From a checkpoint of a small transformer trained on Wikipedia.
Training: a variant of SOAP for these matrices, 338M tokens.
Each number is 50 + 10 x the weight over its row's rms, rounded and kept within 0 to 99. Layers, rows and columns count from 0. The size before them is the row's rms in percent of the matrix's.

# q: layer 3 attention query, 192x192, rms 0.162, rows 18-35, columns 0-191
# k: layer 3 attention key, 192x192, rms 0.166, rows 18-35, columns 0-191
q18 092:65 55 34 71 70 60 44 51 62 45 50 35 77 49 50 48 33 52 52 25 55 37 39 37 64 54 44 53 52 63 44 64 44 42 51 51 62 70 55 58 37 49 50 53 62 51 38 42 45 52 44 45 58 49 42 54 65 56 48 52 45 53 49 52 65 56 38 53 51 51 42 39 47 45 62 50 50 31 62 56 65 63 38 57 41 59 45 54 54 38 49 37 57 43 55 61 34 49 53 65 50 62 49 55 56 36 63 57 56 58 30 39 60 62 71 47 46 63 86 55 57 50 38 48 40 30 51 55 51 53 54 51 33 46 53 55 61 59 66 47 53 55 65 59 63 36 67 39 43 42 47 39 60 61 43 44 63 42 49 45 36 51 42 40 37 36 33 52 52 50 58 41 50 40 49 56 47 62 58 44 52 43 27 46 54 53 59 47 34 48 54 52
k18 093:26 44 74 45 54 42 65 42 50 58 60 51 26 58 44 43 43 51 40 56 44 45 56 40 49 60 66 61 47 53 45 46 59 42 41 50 42 47 45 44 47 58 54 63 36 58 52 49 51 64 41 57 74 42 44 40 65 40 46 30 56 45 52 57 40 51 53 51 74 53 61 32 30 44 42 50 50 53 55 30 60 41 61 59 46 52 48 73 41 64 64 69 50 58 45 60 39 36 38 55 36 62 57 47 62 45 38 49 45 45 57 62 56 41 32 31 55 50 35 48 40 50 54 65 49 66 52 48 52 56 37 53 49 76 42 52 41 43 60 50 53 58 54 55 43 38 41 59 61 53 38 53 49 54 66 64 36 37 52 46 47 38 53 43 65 48 58 52 52 57 36 40 44 60 50 60 71 54 49 47 62 54 46 53 66 62 31 36 40 32 54 46
q19 096:59 41 53 46 42 59 70 46 49 46 65 52 61 45 51 38 60 43 31 48 41 49 48 10 37 55 55 56 54 69 61 68 57 49 46 48 62 42 71 52 51 45 49 49 50 63 58 47 64 33 53 58 60 44 54 57 63 55 32 53 54 52 49 58 54 39 57 57 57 51 38 61 35 72 62 57 46 62 59 55 61 67 32 60 39 61 41 47 42 63 32 44 50 49 45 52 40 45 69 58 36 36 51 47 50 37 44 41 35 49 56 52 53 38 55 35 52 41 44 35 67 56 59 36 38 57 44 42 54 48 69 51 51 52 34 48 41 64 41 50 34 43 43 49 66 47 62 48 45 52 53 44 50 36 43 46 45 50 40 40 42 38 32 35 62 51 47 43 50 47 41 34 59 54 58 56 59 58 56 48 45 50 56 45 55 47 40 42 69 26 30 45
k19 096:62 55 32 54 48 47 53 64 42 66 38 58 63 64 41 62 35 51 47 39 49 57 32 59 49 54 38 56 54 33 54 48 53 55 55 50 42 55 44 44 37 54 55 38 40 43 38 42 52 40 51 33 45 59 64 71 39 52 61 66 45 59 58 53 57 47 48 48 35 53 53 60 43 45 35 49 57 57 47 24 37 45 53 59 43 52 65 63 56 52 57 58 43 48 74 49 50 48 56 40 54 40 30 67 48 40 41 44 60 64 50 33 60 67 41 63 56 39 48 38 43 41 52 43 63 46 51 58 59 31 34 59 51 56 54 39 54 39 54 54 43 56 59 51 49 50 50 58 57 58 55 36 47 41 54 63 53 46 45 61 57 67 54 62 49 54 55 54 74 73 49 49 54 51 41 66 26 58 33 42 38 42 62 37 57 57 52 62 27 74 42 57
q20 090:36 56 56 37 40 55 53 34 56 55 48 68 52 54 48 48 34 33 66 58 41 46 62 34 43 49 47 64 33 51 67 46 41 67 46 49 71 60 42 51 58 44 35 43 43 59 56 39 50 56 52 36 50 42 39 48 65 59 36 51 50 49 54 78 38 58 49 41 49 63 49 41 39 43 48 32 49 47 35 47 56 54 67 45 49 57 46 50 60 62 32 65 54 41 54 51 46 49 43 58 57 40 63 26 35 46 48 44 30 37 58 55 55 63 42 43 48 50 50 40 49 43 58 42 45 51 40 48 40 75 43 51 43 53 49 49 26 64 70 46 38 51 57 45 58 45 49 64 44 48 48 27 44 40 41 51 46 34 42 57 46 48 63 72 43 52 33 48 54 62 38 43 37 67 53 56 60 61 45 42 38 42 54 48 41 47 48 25 47 36 45 49
k20 105:52 44 58 43 47 39 67 58 52 54 43 48 42 52 38 61 44 48 52 32 49 62 41 49 53 54 55 36 38 56 49 49 42 45 64 55 46 53 51 57 63 60 71 59 44 68 48 64 51 64 47 60 50 39 42 57 58 45 65 56 48 32 57 59 44 25 41 52 74 37 61 38 60 58 19 48 62 50 30 53 28 63 49 44 57 45 52 59 57 47 53 69 47 41 50 70 51 50 61 49 53 69 39 53 61 44 43 68 55 52 42 60 43 47 49 54 61 51 48 50 37 55 59 26 53 27 56 44 36 48 57 51 33 54 36 44 66 54 53 35 48 58 39 46 44 60 48 39 57 48 47 55 46 51 48 45 38 46 62 45 58 27 63 57 39 56 60 45 78 45 47 39 60 50 55 52 59 66 45 55 38 54 50 38 57 57 47 47 50 40 63 31
q21 102:44 59 45 55 67 46 46 54 49 61 45 42 42 53 56 48 47 60 46 66 60 33 42 48 52 52 53 44 54 35 38 46 58 48 38 42 48 27 38 39 43 45 59 45 56 36 61 50 50 32 56 59 56 53 49 60 42 45 45 59 46 71 41 59 56 50 58 50 35 56 40 50 44 38 60 40 52 48 43 60 64 68 69 43 42 51 36 45 57 61 60 83 38 45 50 47 58 49 29 49 59 53 43 52 61 45 47 63 71 52 68 56 47 20 60 59 63 49 39 44 56 44 51 49 35 62 42 46 65 67 67 39 37 61 58 57 64 37 26 57 56 48 52 39 34 48 53 56 39 45 72 40 53 55 53 50 61 50 45 37 49 42 38 59 43 59 54 49 59 49 40 29 48 45 42 38 41 36 52 51 53 48 67 55 40 62 58 50 36 51 62 67
k21 094:36 39 55 34 42 49 53 60 67 46 42 47 50 41 43 46 48 39 48 36 54 51 57 66 33 30 56 51 55 43 59 53 24 41 50 63 51 34 50 40 64 51 52 53 38 56 29 51 48 69 50 40 43 42 50 35 63 56 56 54 48 36 39 64 38 40 55 48 62 45 53 56 62 44 60 47 58 64 47 61 35 71 43 54 57 45 47 47 43 56 47 32 48 49 59 39 30 44 49 56 52 59 41 36 53 56 62 47 38 56 38 67 38 58 49 49 41 49 36 60 64 64 45 54 72 37 56 47 40 52 43 46 66 47 42 55 44 51 69 51 44 19 40 64 41 61 54 32 43 46 48 49 49 44 35 37 51 51 63 58 49 39 66 41 34 42 64 44 40 33 54 57 57 56 57 38 45 50 26 51 42 44 36 63 61 53 34 52 44 47 53 45
q22 094:53 49 12 57 61 47 49 49 56 51 50 69 53 59 30 52 60 33 42 51 72 69 54 52 63 39 40 63 47 41 52 44 47 57 54 59 68 67 46 55 44 45 46 60 63 48 48 44 55 42 53 44 61 47 52 59 46 41 29 56 39 44 53 46 46 55 42 58 51 61 44 56 53 39 34 62 44 44 48 23 60 66 49 55 51 40 36 43 51 57 56 64 70 58 51 46 56 65 38 35 43 68 46 48 54 47 47 32 56 47 50 39 50 45 40 48 39 41 46 46 56 32 55 40 60 47 55 60 56 57 58 41 53 41 51 53 48 40 65 41 59 36 59 57 65 41 56 59 38 48 49 32 49 48 39 62 77 50 52 57 62 46 75 57 52 41 44 44 51 64 64 50 56 36 57 53 61 58 59 42 35 49 68 50 37 50 50 56 61 29 44 61
k22 087:45 57 68 63 33 56 51 51 41 56 49 67 48 40 49 60 45 40 62 58 41 40 66 54 37 65 55 40 58 58 51 53 41 42 61 58 21 60 33 53 63 56 47 40 66 52 30 58 55 47 50 53 53 64 52 31 47 46 61 43 42 63 58 53 65 30 56 55 71 40 69 39 47 60 48 39 61 67 54 54 45 70 37 53 49 67 55 39 45 42 32 55 50 55 52 49 66 45 47 50 41 50 44 32 53 47 31 57 47 60 52 63 45 37 50 42 43 65 49 44 41 45 47 43 50 55 44 33 51 58 41 63 54 59 55 73 52 52 39 47 55 49 42 54 58 49 67 63 60 42 27 47 50 57 47 54 49 48 51 54 46 55 58 50 50 45 39 47 48 36 46 51 28 55 48 82 51 61 40 64 42 59 44 55 47 35 59 40 43 62 59 67
q23 101:55 54 51 54 63 38 42 57 57 50 41 32 42 58 55 58 55 40 65 61 52 54 49 52 40 72 34 47 46 48 38 69 48 48 47 58 43 57 59 67 55 52 48 44 46 60 54 36 46 68 55 42 51 36 45 48 39 44 54 54 50 54 29 44 60 64 55 47 40 57 41 43 47 50 58 39 50 61 61 57 61 64 60 32 57 44 59 50 49 67 50 77 60 72 49 45 53 51 35 35 59 56 41 46 50 41 40 62 54 58 32 51 45 62 41 42 34 57 62 40 57 44 36 44 47 48 31 35 63 43 47 53 42 55 57 47 70 56 65 52 45 49 60 51 71 44 55 57 53 50 59 45 55 60 47 56 39 37 54 56 36 46 56 60 51 51 56 38 59 58 48 47 58 53 34 89 61 55 86 53 50 54 41 57 50 54 48 46 33 63 36 52
k23 098:59 54 50 60 66 77 38 54 53 51 83 65 54 50 51 48 60 59 44 47 47 52 38 49 63 48 54 44 53 46 32 34 55 47 51 57 56 57 54 35 47 30 69 39 50 60 68 50 63 51 57 70 46 58 57 44 55 52 45 49 51 49 58 42 55 55 39 37 62 46 56 48 46 52 64 49 54 56 24 45 53 55 61 49 41 60 55 61 54 18 61 49 47 51 46 46 42 39 59 42 43 34 58 47 57 43 52 58 51 66 48 45 51 35 47 55 58 47 58 45 68 76 58 57 52 64 49 53 47 66 53 36 57 46 38 55 55 49 66 43 49 51 48 65 62 50 53 31 79 54 34 47 27 55 57 54 56 39 54 35 50 54 38 61 52 59 26 52 37 55 50 39 40 55 56 42 49 53 43 63 53 64 55 64 54 41 46 60 41 43 52 62
q24 092:51 40 64 52 64 55 29 52 42 44 60 44 47 52 38 45 49 48 42 66 60 62 63 42 58 61 58 63 50 43 66 35 51 49 50 58 39 37 58 54 42 52 68 53 36 36 52 56 55 41 29 47 48 49 47 39 49 40 51 49 48 59 57 48 54 40 36 42 39 35 60 57 48 39 53 36 55 44 43 53 55 53 44 62 46 54 53 68 50 33 40 58 59 53 55 43 46 60 61 43 68 62 63 42 53 64 41 46 54 45 50 46 48 53 46 38 64 39 34 33 49 43 49 32 64 45 34 65 45 70 73 52 47 33 47 25 40 46 41 42 44 65 48 54 57 43 36 46 34 39 51 39 50 53 64 41 48 63 58 65 31 59 67 63 59 57 57 45 53 42 35 64 47 37 76 41 44 60 54 42 46 45 37 52 49 38 58 33 55 54 55 69
k24 089:49 56 35 35 52 47 53 43 50 35 40 60 55 49 55 42 51 44 53 59 35 55 57 56 61 31 43 40 41 48 40 41 69 66 68 59 64 41 50 44 59 44 36 49 48 53 49 59 56 28 61 52 43 45 65 46 57 38 58 55 60 46 24 59 61 61 66 40 31 55 48 43 52 77 43 51 37 67 62 56 53 64 55 52 65 40 50 41 47 37 39 47 51 59 56 46 50 52 55 55 44 42 32 40 50 60 59 51 47 43 59 37 49 54 48 51 35 52 49 66 40 47 71 56 38 52 39 40 43 33 43 31 56 43 52 54 29 59 59 29 65 52 58 57 36 42 46 56 55 40 47 63 66 53 53 50 41 37 53 25 50 34 55 49 40 58 40 60 60 53 46 28 56 57 36 58 51 59 49 44 45 49 46 64 57 66 64 48 45 32 46 49
q25 092:58 66 50 67 76 53 40 57 64 50 39 49 67 34 54 47 56 40 59 64 51 58 40 66 55 58 49 48 53 61 57 47 60 30 56 60 55 36 38 42 43 52 34 52 27 69 70 44 60 55 62 65 57 69 44 52 50 31 63 66 57 40 35 52 53 56 39 60 53 52 55 49 40 45 61 51 34 49 52 43 44 44 61 42 51 60 68 67 23 43 55 48 49 47 53 46 52 48 45 52 50 31 55 43 67 36 54 51 49 50 56 47 55 59 60 52 43 53 66 36 54 65 35 53 60 52 65 43 60 67 55 40 54 44 55 53 42 56 56 63 61 36 40 30 59 54 41 53 47 44 54 67 46 45 55 39 52 54 55 37 73 31 25 51 51 62 52 64 46 48 35 62 42 40 57 51 51 59 49 57 48 57 52 58 50 48 54 56 50 39 57 56
k25 091:57 47 22 56 62 54 56 46 48 45 33 68 33 61 48 61 62 67 47 42 42 64 53 60 37 52 63 38 63 42 37 40 44 50 56 45 45 51 52 56 40 50 49 56 70 46 48 35 65 55 42 44 60 42 68 55 44 74 31 38 42 50 64 39 45 47 55 33 71 34 54 42 63 55 48 79 50 53 47 52 59 69 58 56 42 39 38 60 45 56 58 55 68 52 42 40 49 42 60 72 40 51 43 56 39 57 53 37 48 45 47 53 39 36 52 50 38 54 42 61 50 48 66 58 55 48 56 59 53 43 56 41 36 61 57 54 56 46 39 55 46 42 54 55 60 26 54 48 50 41 42 68 55 30 42 43 44 35 49 53 38 56 58 48 51 45 58 45 39 58 64 53 58 45 43 36 42 51 63 60 68 45 50 52 54 61 55 71 49 66 55 41
q26 094:52 35 53 55 50 39 55 39 62 47 52 29 50 41 53 70 51 73 53 52 64 46 56 49 54 58 33 56 45 70 55 56 45 52 45 45 55 55 58 61 53 55 50 58 52 63 51 40 46 42 38 58 57 51 46 47 48 45 43 33 53 49 55 27 29 45 58 63 60 38 56 56 42 57 36 24 41 55 69 47 61 71 41 49 56 52 53 67 37 68 56 53 21 49 40 49 59 48 40 40 65 59 41 62 53 63 60 57 29 50 45 60 74 61 55 42 63 64 50 46 39 52 62 48 28 56 41 53 48 51 46 54 63 48 44 54 44 66 32 62 44 54 49 51 50 48 52 66 48 30 44 52 51 42 59 53 52 63 57 43 57 41 42 42 55 51 60 58 33 52 44 43 37 57 60 59 27 50 68 38 40 54 57 40 58 44 52 57 43 40 38 47
k26 091:43 46 49 55 50 57 43 65 36 49 56 53 40 60 59 54 36 51 31 56 55 49 54 50 42 53 63 54 47 61 41 48 52 60 68 65 51 51 44 55 60 51 40 85 49 41 36 58 38 56 64 59 28 49 58 51 45 46 51 54 46 51 49 45 61 60 44 55 47 48 62 43 52 48 50 45 37 52 40 40 51 37 51 64 52 40 56 56 63 45 50 51 62 50 54 37 60 52 51 66 35 36 52 43 44 46 56 42 54 52 50 59 28 36 42 63 51 58 37 43 37 51 47 69 64 48 47 64 52 63 49 46 44 56 33 53 60 85 49 42 43 45 55 46 40 48 56 52 32 78 43 54 46 44 43 42 48 27 49 67 46 73 63 41 54 59 46 27 57 57 56 49 60 32 43 49 49 54 28 37 37 44 40 58 30 58 57 45 46 66 52 42
q27 100:30 59 34 49 54 46 43 56 64 63 66 57 62 56 48 53 51 46 56 52 66 56 32 45 57 52 45 44 32 54 62 49 36 27 46 63 31 36 38 46 45 50 48 49 49 54 73 61 43 47 40 61 42 52 40 45 56 42 38 57 55 59 50 56 35 57 66 49 49 56 47 54 43 62 37 49 47 48 37 28 57 54 48 37 39 53 60 51 28 41 75 55 61 47 49 42 48 46 38 40 59 49 47 59 50 47 54 44 38 50 56 23 50 42 65 48 41 45 54 55 74 35 29 48 51 30 54 41 35 59 39 54 56 54 53 64 64 28 53 43 43 60 60 51 52 62 52 46 50 49 29 49 22 43 48 51 39 44 45 62 50 43 54 52 35 74 45 50 41 54 48 44 60 57 51 42 46 59 62 54 42 44 48 39 56 44 39 54 54 34 56 39
k27 094:69 51 51 57 52 35 60 44 31 54 43 49 55 56 52 54 40 64 54 59 35 53 57 50 61 33 47 44 58 40 60 56 37 55 48 44 46 59 63 53 72 52 60 42 56 57 34 62 43 55 48 61 54 55 49 38 62 48 49 50 33 58 62 41 48 31 55 40 59 38 42 59 68 44 55 47 43 26 65 69 46 61 73 40 47 57 57 80 52 47 51 56 33 36 43 50 64 48 51 72 42 38 61 52 61 57 41 38 35 49 54 62 61 40 59 58 46 56 33 53 68 43 31 54 53 51 46 41 57 55 43 43 48 55 30 46 50 58 48 39 48 50 57 51 52 42 51 40 37 53 42 57 53 57 60 58 67 41 61 42 62 40 54 48 50 35 63 66 46 53 65 44 50 54 46 47 59 74 53 48 58 33 32 51 62 63 55 62 61 40 49 61
q28 100:49 48 58 66 58 67 41 39 39 56 44 63 66 42 57 45 47 60 64 56 43 51 41 28 48 45 62 60 35 44 55 52 51 48 58 49 35 41 47 45 50 52 46 58 65 45 53 63 32 64 55 66 45 47 56 52 46 46 76 45 40 39 52 48 60 61 49 67 53 54 62 33 47 53 45 56 47 57 61 50 61 57 41 44 39 46 43 73 55 49 27 60 59 59 28 52 53 43 47 41 39 61 38 45 48 38 55 34 71 39 67 45 47 62 29 51 42 52 59 52 56 45 59 71 50 31 41 62 54 27 43 64 58 45 41 44 54 40 47 45 61 34 58 50 61 47 59 44 51 57 41 48 65 51 54 60 53 50 53 62 53 58 56 38 38 39 54 51 37 53 43 63 32 67 35 69 46 58 48 49 54 51 59 38 62 63 55 55 47 46 25 56
k28 094:48 45 43 39 43 35 42 49 54 28 68 50 38 58 65 49 45 51 64 54 62 48 49 64 48 53 34 61 61 46 46 32 45 60 31 57 21 39 28 58 51 51 35 44 58 41 47 51 59 44 32 59 52 37 39 43 56 49 42 65 55 47 38 56 51 50 48 24 44 49 43 43 46 49 39 65 62 42 36 71 53 45 55 54 56 52 42 48 44 46 48 57 47 41 63 65 46 45 51 35 35 49 56 34 65 72 37 53 66 69 50 49 49 41 59 55 49 63 74 56 52 63 53 47 54 60 65 42 50 54 66 49 33 58 45 50 73 60 53 51 45 48 61 39 37 49 53 68 64 48 36 58 42 50 57 56 41 51 45 39 45 60 38 64 63 55 49 52 50 52 74 46 65 41 53 46 39 44 45 41 47 53 58 43 52 50 38 50 63 36 42 44
q29 102:46 53 50 54 42 59 58 46 51 47 48 47 47 47 44 45 40 45 55 35 84 49 52 70 38 41 47 56 44 50 57 42 47 72 59 42 39 65 68 46 40 58 34 48 61 53 40 65 53 45 41 58 55 37 63 63 55 44 43 52 56 77 54 55 45 54 78 61 64 46 52 62 69 54 51 42 79 62 59 41 63 72 34 50 33 43 43 47 37 35 50 60 46 53 37 40 44 50 56 50 54 55 41 63 52 61 47 52 64 60 44 49 55 52 41 32 50 66 58 63 59 55 45 61 51 40 45 45 56 64 57 45 57 36 46 49 58 59 43 59 51 45 61 22 52 54 52 38 43 55 33 46 50 70 45 72 47 41 52 50 47 56 49 50 40 48 55 55 54 44 36 50 51 41 45 28 48 60 55 51 51 42 54 70 42 68 47 49 47 54 60 59
k29 094:42 52 54 48 67 45 43 43 40 22 51 60 54 39 57 67 56 53 46 44 38 50 61 56 52 46 61 62 44 54 43 51 31 62 55 40 38 38 40 45 51 53 63 45 47 53 44 69 46 53 60 46 39 45 62 52 55 30 57 65 26 59 50 45 43 57 53 48 48 58 50 36 32 39 50 57 49 37 44 46 30 44 46 56 40 45 67 42 37 53 53 49 57 43 60 57 49 51 74 45 52 44 46 41 33 45 41 45 41 31 48 66 65 47 53 51 58 47 41 40 34 42 40 58 67 69 57 53 53 59 46 38 53 43 48 40 51 37 45 68 43 62 58 66 46 52 40 61 48 47 43 32 45 59 62 43 44 55 50 38 44 43 56 42 42 53 64 58 25 66 61 47 31 42 66 52 78 43 71 52 54 35 37 44 48 40 55 67 51 62 53 50
q30 089:32 44 47 51 52 48 52 39 41 55 42 65 61 63 61 45 62 49 58 54 42 42 39 58 45 49 51 55 46 42 53 40 40 56 45 52 61 39 68 35 44 40 38 53 51 35 51 70 58 47 60 35 45 38 62 61 51 39 64 57 47 64 38 47 71 48 56 32 63 48 60 36 40 68 53 62 52 42 53 47 41 59 39 39 45 53 53 32 35 46 57 42 42 39 46 49 68 54 63 60 62 61 62 40 59 46 66 50 61 33 57 54 51 73 44 47 66 60 34 37 38 56 56 51 45 47 63 73 49 44 52 43 49 75 68 54 56 38 59 44 53 48 54 37 37 52 66 52 50 50 48 47 38 56 55 26 38 29 59 42 41 58 51 51 33 46 24 64 50 47 44 33 63 39 44 57 49 37 54 47 59 55 40 54 53 41 55 47 52 39 58 46
k30 091:42 53 58 54 55 52 65 63 39 50 49 59 56 48 61 46 56 48 44 38 53 41 40 42 56 55 23 48 51 44 57 62 46 35 43 42 59 57 28 58 46 41 43 52 34 57 44 42 41 52 49 44 61 54 41 43 45 37 67 22 35 49 59 55 45 55 32 52 49 59 38 46 60 67 55 52 54 62 59 51 44 54 39 48 40 57 47 43 50 35 48 49 32 51 65 47 36 64 61 56 57 48 53 43 48 47 36 60 40 60 50 62 39 36 49 43 45 55 50 59 45 41 49 48 57 45 42 23 49 44 44 30 49 46 39 37 42 48 51 52 44 57 52 52 72 52 59 61 53 09 37 42 72 40 35 48 49 62 58 45 43 37 61 42 39 67 53 43 52 56 28 46 63 51 65 48 44 63 57 43 62 46 57 44 62 52 28 43 58 63 38 49
q31 096:72 54 60 53 62 43 50 51 63 54 44 43 48 69 52 66 63 38 32 57 26 52 64 38 45 59 55 54 62 60 56 45 57 43 44 44 53 48 53 42 57 65 44 50 46 43 32 41 65 48 51 58 61 59 54 43 48 56 55 49 44 56 39 58 49 52 41 48 55 47 39 48 61 56 40 37 51 63 62 48 73 43 62 51 35 30 63 56 66 35 35 69 36 43 53 38 42 55 32 43 61 58 62 41 54 52 32 55 55 35 57 44 45 37 51 50 47 42 36 43 54 32 52 42 47 19 49 56 64 44 36 58 35 54 54 57 57 36 49 46 54 42 66 47 50 61 29 52 37 44 53 49 39 54 42 49 46 48 45 46 68 38 50 43 43 54 45 39 66 37 46 53 63 38 65 47 36 63 48 81 33 51 48 49 60 59 58 50 54 49 50 46
k31 090:37 60 52 64 50 69 51 57 51 52 57 49 48 48 36 48 37 50 46 54 44 53 49 49 53 28 44 62 53 35 60 52 47 60 50 56 43 43 64 54 54 43 55 42 33 69 44 40 36 40 57 56 49 58 42 57 40 40 28 47 56 56 42 48 38 60 69 34 57 64 60 43 57 56 54 59 57 37 36 65 58 48 54 50 47 45 45 44 54 46 51 40 52 63 45 55 45 31 64 49 71 39 47 50 62 45 66 63 42 32 44 51 46 55 57 55 37 52 49 63 53 49 53 32 42 80 29 62 44 68 55 56 59 61 57 63 31 50 37 44 22 46 41 51 42 37 47 59 53 49 47 65 59 41 55 46 53 57 55 57 50 63 53 39 48 36 61 51 51 49 43 51 37 46 63 41 48 68 47 35 40 61 58 48 71 42 77 55 63 53 69 46
q32 126:62 60 41 71 64 57 51 47 44 44 52 37 46 55 37 36 54 46 35 55 53 43 51 42 52 48 32 32 53 42 44 63 64 28 40 45 51 43 70 45 25 37 55 43 71 57 54 44 46 46 46 51 33 65 51 59 43 40 46 50 67 63 48 63 64 62 55 66 35 40 24 51 59 40 58 49 38 36 52 43 48 46 48 61 46 44 44 60 51 59 41 60 48 56 58 48 51 53 29 39 58 36 44 41 57 56 41 48 50 47 63 37 44 36 51 59 47 58 59 30 49 44 46 51 48 59 46 62 60 51 58 47 44 62 61 38 47 42 47 49 72 51 50 51 64 39 47 57 50 47 54 48 53 37 41 56 67 49 54 46 55 48 57 32 46 71 28 42 60 59 52 46 63 64 68 58 29 42 49 60 56 45 56 47 27 40 46 50 52 55 68 65
k32 078:43 44 63 65 38 53 53 33 54 58 59 43 39 58 57 60 53 47 59 51 53 40 57 52 44 64 58 59 49 64 53 47 41 45 52 45 25 38 49 63 35 62 53 40 55 49 56 53 38 62 54 42 53 50 58 55 36 41 54 46 64 66 39 54 46 39 43 53 21 46 56 56 33 34 54 42 56 52 43 48 59 32 52 43 35 49 57 31 72 44 44 56 40 53 46 40 61 46 51 49 68 44 44 60 43 39 47 44 47 62 50 64 68 56 58 52 40 56 64 59 56 27 48 47 44 41 49 51 65 36 60 56 46 54 59 47 52 50 44 41 42 74 55 44 49 47 46 47 49 34 57 34 58 67 46 56 76 65 38 29 55 64 48 49 42 54 48 65 53 53 35 63 43 42 23 50 45 44 50 50 52 35 57 44 61 35 44 54 73 51 37 60
q33 084:65 51 45 36 23 43 57 62 44 45 66 49 47 65 60 66 44 60 46 38 62 66 60 45 53 47 30 51 58 53 67 41 61 45 45 62 44 43 44 70 26 52 52 40 47 53 64 44 72 51 53 36 55 49 53 47 47 65 48 57 47 53 43 53 33 43 49 44 45 39 45 50 54 27 56 37 44 48 35 44 68 39 58 52 43 53 43 61 50 45 44 68 49 53 43 53 33 55 53 39 51 36 40 54 60 39 50 46 54 40 41 37 51 70 51 48 35 26 24 52 53 53 51 59 42 44 57 31 55 57 52 39 53 51 67 45 52 50 51 48 35 28 43 58 40 57 38 37 59 61 65 47 44 53 57 29 43 61 53 43 45 43 44 44 44 46 35 68 57 45 53 43 53 53 56 42 57 61 38 51 63 62 32 48 36 40 53 68 49 63 56 58
k33 089:55 52 64 73 57 53 40 33 57 67 43 38 35 53 43 63 71 32 49 64 55 47 53 57 59 62 47 40 51 51 56 57 56 62 56 42 46 41 48 57 49 60 53 63 44 48 60 52 38 38 39 51 34 47 43 68 42 29 59 36 44 67 53 40 56 52 71 79 41 52 41 61 58 55 52 75 65 43 58 62 57 54 47 53 39 61 60 34 55 75 66 59 50 54 46 43 60 68 47 39 43 50 54 39 39 49 42 47 74 50 49 43 56 49 35 44 60 50 53 60 44 48 47 39 42 54 52 44 49 48 39 57 42 49 57 35 50 47 53 38 60 48 48 40 54 36 57 59 46 37 49 22 43 35 44 40 68 50 33 51 57 54 63 46 43 66 47 42 61 55 60 41 66 38 46 45 53 51 42 41 56 38 45 47 43 41 55 51 36 62 57 50
q34 087:27 59 56 48 61 66 57 65 39 49 75 48 74 28 60 55 63 47 41 65 28 41 53 29 40 59 47 51 39 56 61 52 58 45 53 52 41 24 57 51 32 49 47 47 52 46 63 47 50 54 46 64 42 58 56 55 38 48 53 61 76 44 37 54 52 59 24 55 47 42 40 58 45 46 42 42 38 64 48 49 35 57 49 54 45 39 48 45 47 48 56 62 52 45 54 47 46 45 35 64 63 45 41 43 60 60 40 31 47 38 42 42 43 47 46 41 41 43 62 59 60 33 61 54 35 44 41 54 69 42 52 45 50 52 41 56 39 31 43 48 47 53 54 52 55 43 39 37 44 44 63 41 51 39 43 62 63 51 49 59 40 48 58 43 36 55 34 33 43 67 52 46 51 41 66 46 35 53 67 35 43 49 45 51 43 43 51 64 33 51 50 65
k34 085:64 42 27 52 73 39 45 49 69 59 54 54 56 65 57 72 35 55 46 60 50 45 57 69 49 44 44 62 46 60 61 48 27 49 55 47 70 65 55 53 39 62 55 40 46 54 42 52 55 30 42 49 63 38 51 52 37 50 54 46 38 43 41 56 53 45 55 62 41 47 40 53 39 51 39 72 43 29 48 43 62 48 48 58 62 42 55 41 54 54 53 41 45 44 53 49 47 56 45 37 51 44 46 49 44 33 58 55 45 61 64 55 41 39 55 67 54 50 45 56 66 45 72 51 66 57 51 42 54 45 74 53 37 59 42 45 42 64 49 56 44 54 48 54 35 39 74 56 51 52 41 38 52 70 82 40 54 51 42 33 48 58 57 43 53 43 62 63 60 51 50 48 38 46 44 53 48 64 58 48 69 31 55 55 50 32 58 60 53 47 47 37
q35 093:53 57 30 50 23 52 50 68 49 62 41 55 56 50 46 72 55 59 54 45 37 57 36 59 45 62 65 40 41 48 47 36 61 48 50 35 43 63 44 58 43 55 73 57 58 44 40 54 33 47 51 51 48 61 48 66 41 47 65 57 55 39 51 59 52 60 30 57 57 49 35 47 56 47 56 50 59 59 66 52 38 59 60 37 53 49 48 30 65 40 56 39 56 45 42 48 50 47 46 48 33 51 60 53 29 51 69 32 53 38 57 74 55 52 50 51 64 53 66 37 39 53 33 62 49 39 51 35 72 60 54 55 62 42 58 60 49 58 57 45 40 69 50 42 49 48 58 48 48 67 30 54 43 51 30 55 35 45 54 51 30 52 37 52 54 58 20 44 39 39 57 51 45 43 36 46 56 50 54 51 55 36 58 56 49 45 43 47 46 56 41 50
k35 085:44 47 58 59 40 51 52 52 38 45 45 57 30 48 46 52 51 53 52 63 66 34 51 51 67 46 34 47 57 53 38 62 38 39 45 48 78 44 52 47 53 63 30 54 56 61 43 48 48 47 55 56 50 47 42 24 76 44 59 62 57 59 45 37 72 63 66 74 45 52 50 42 53 59 60 44 59 47 22 60 42 44 41 51 59 70 40 49 41 77 49 61 53 41 53 58 50 36 48 58 54 66 55 46 50 45 46 54 35 36 33 50 56 60 43 60 48 57 43 62 60 73 54 48 41 59 56 63 55 49 57 62 36 45 50 37 53 45 45 60 47 39 49 52 40 56 50 31 52 42 48 49 56 45 44 62 57 45 66 52 59 44 46 51 60 56 51 52 47 49 51 54 38 69 59 46 38 42 76 58 68 51 42 62 40 53 51 34 48 53 63 57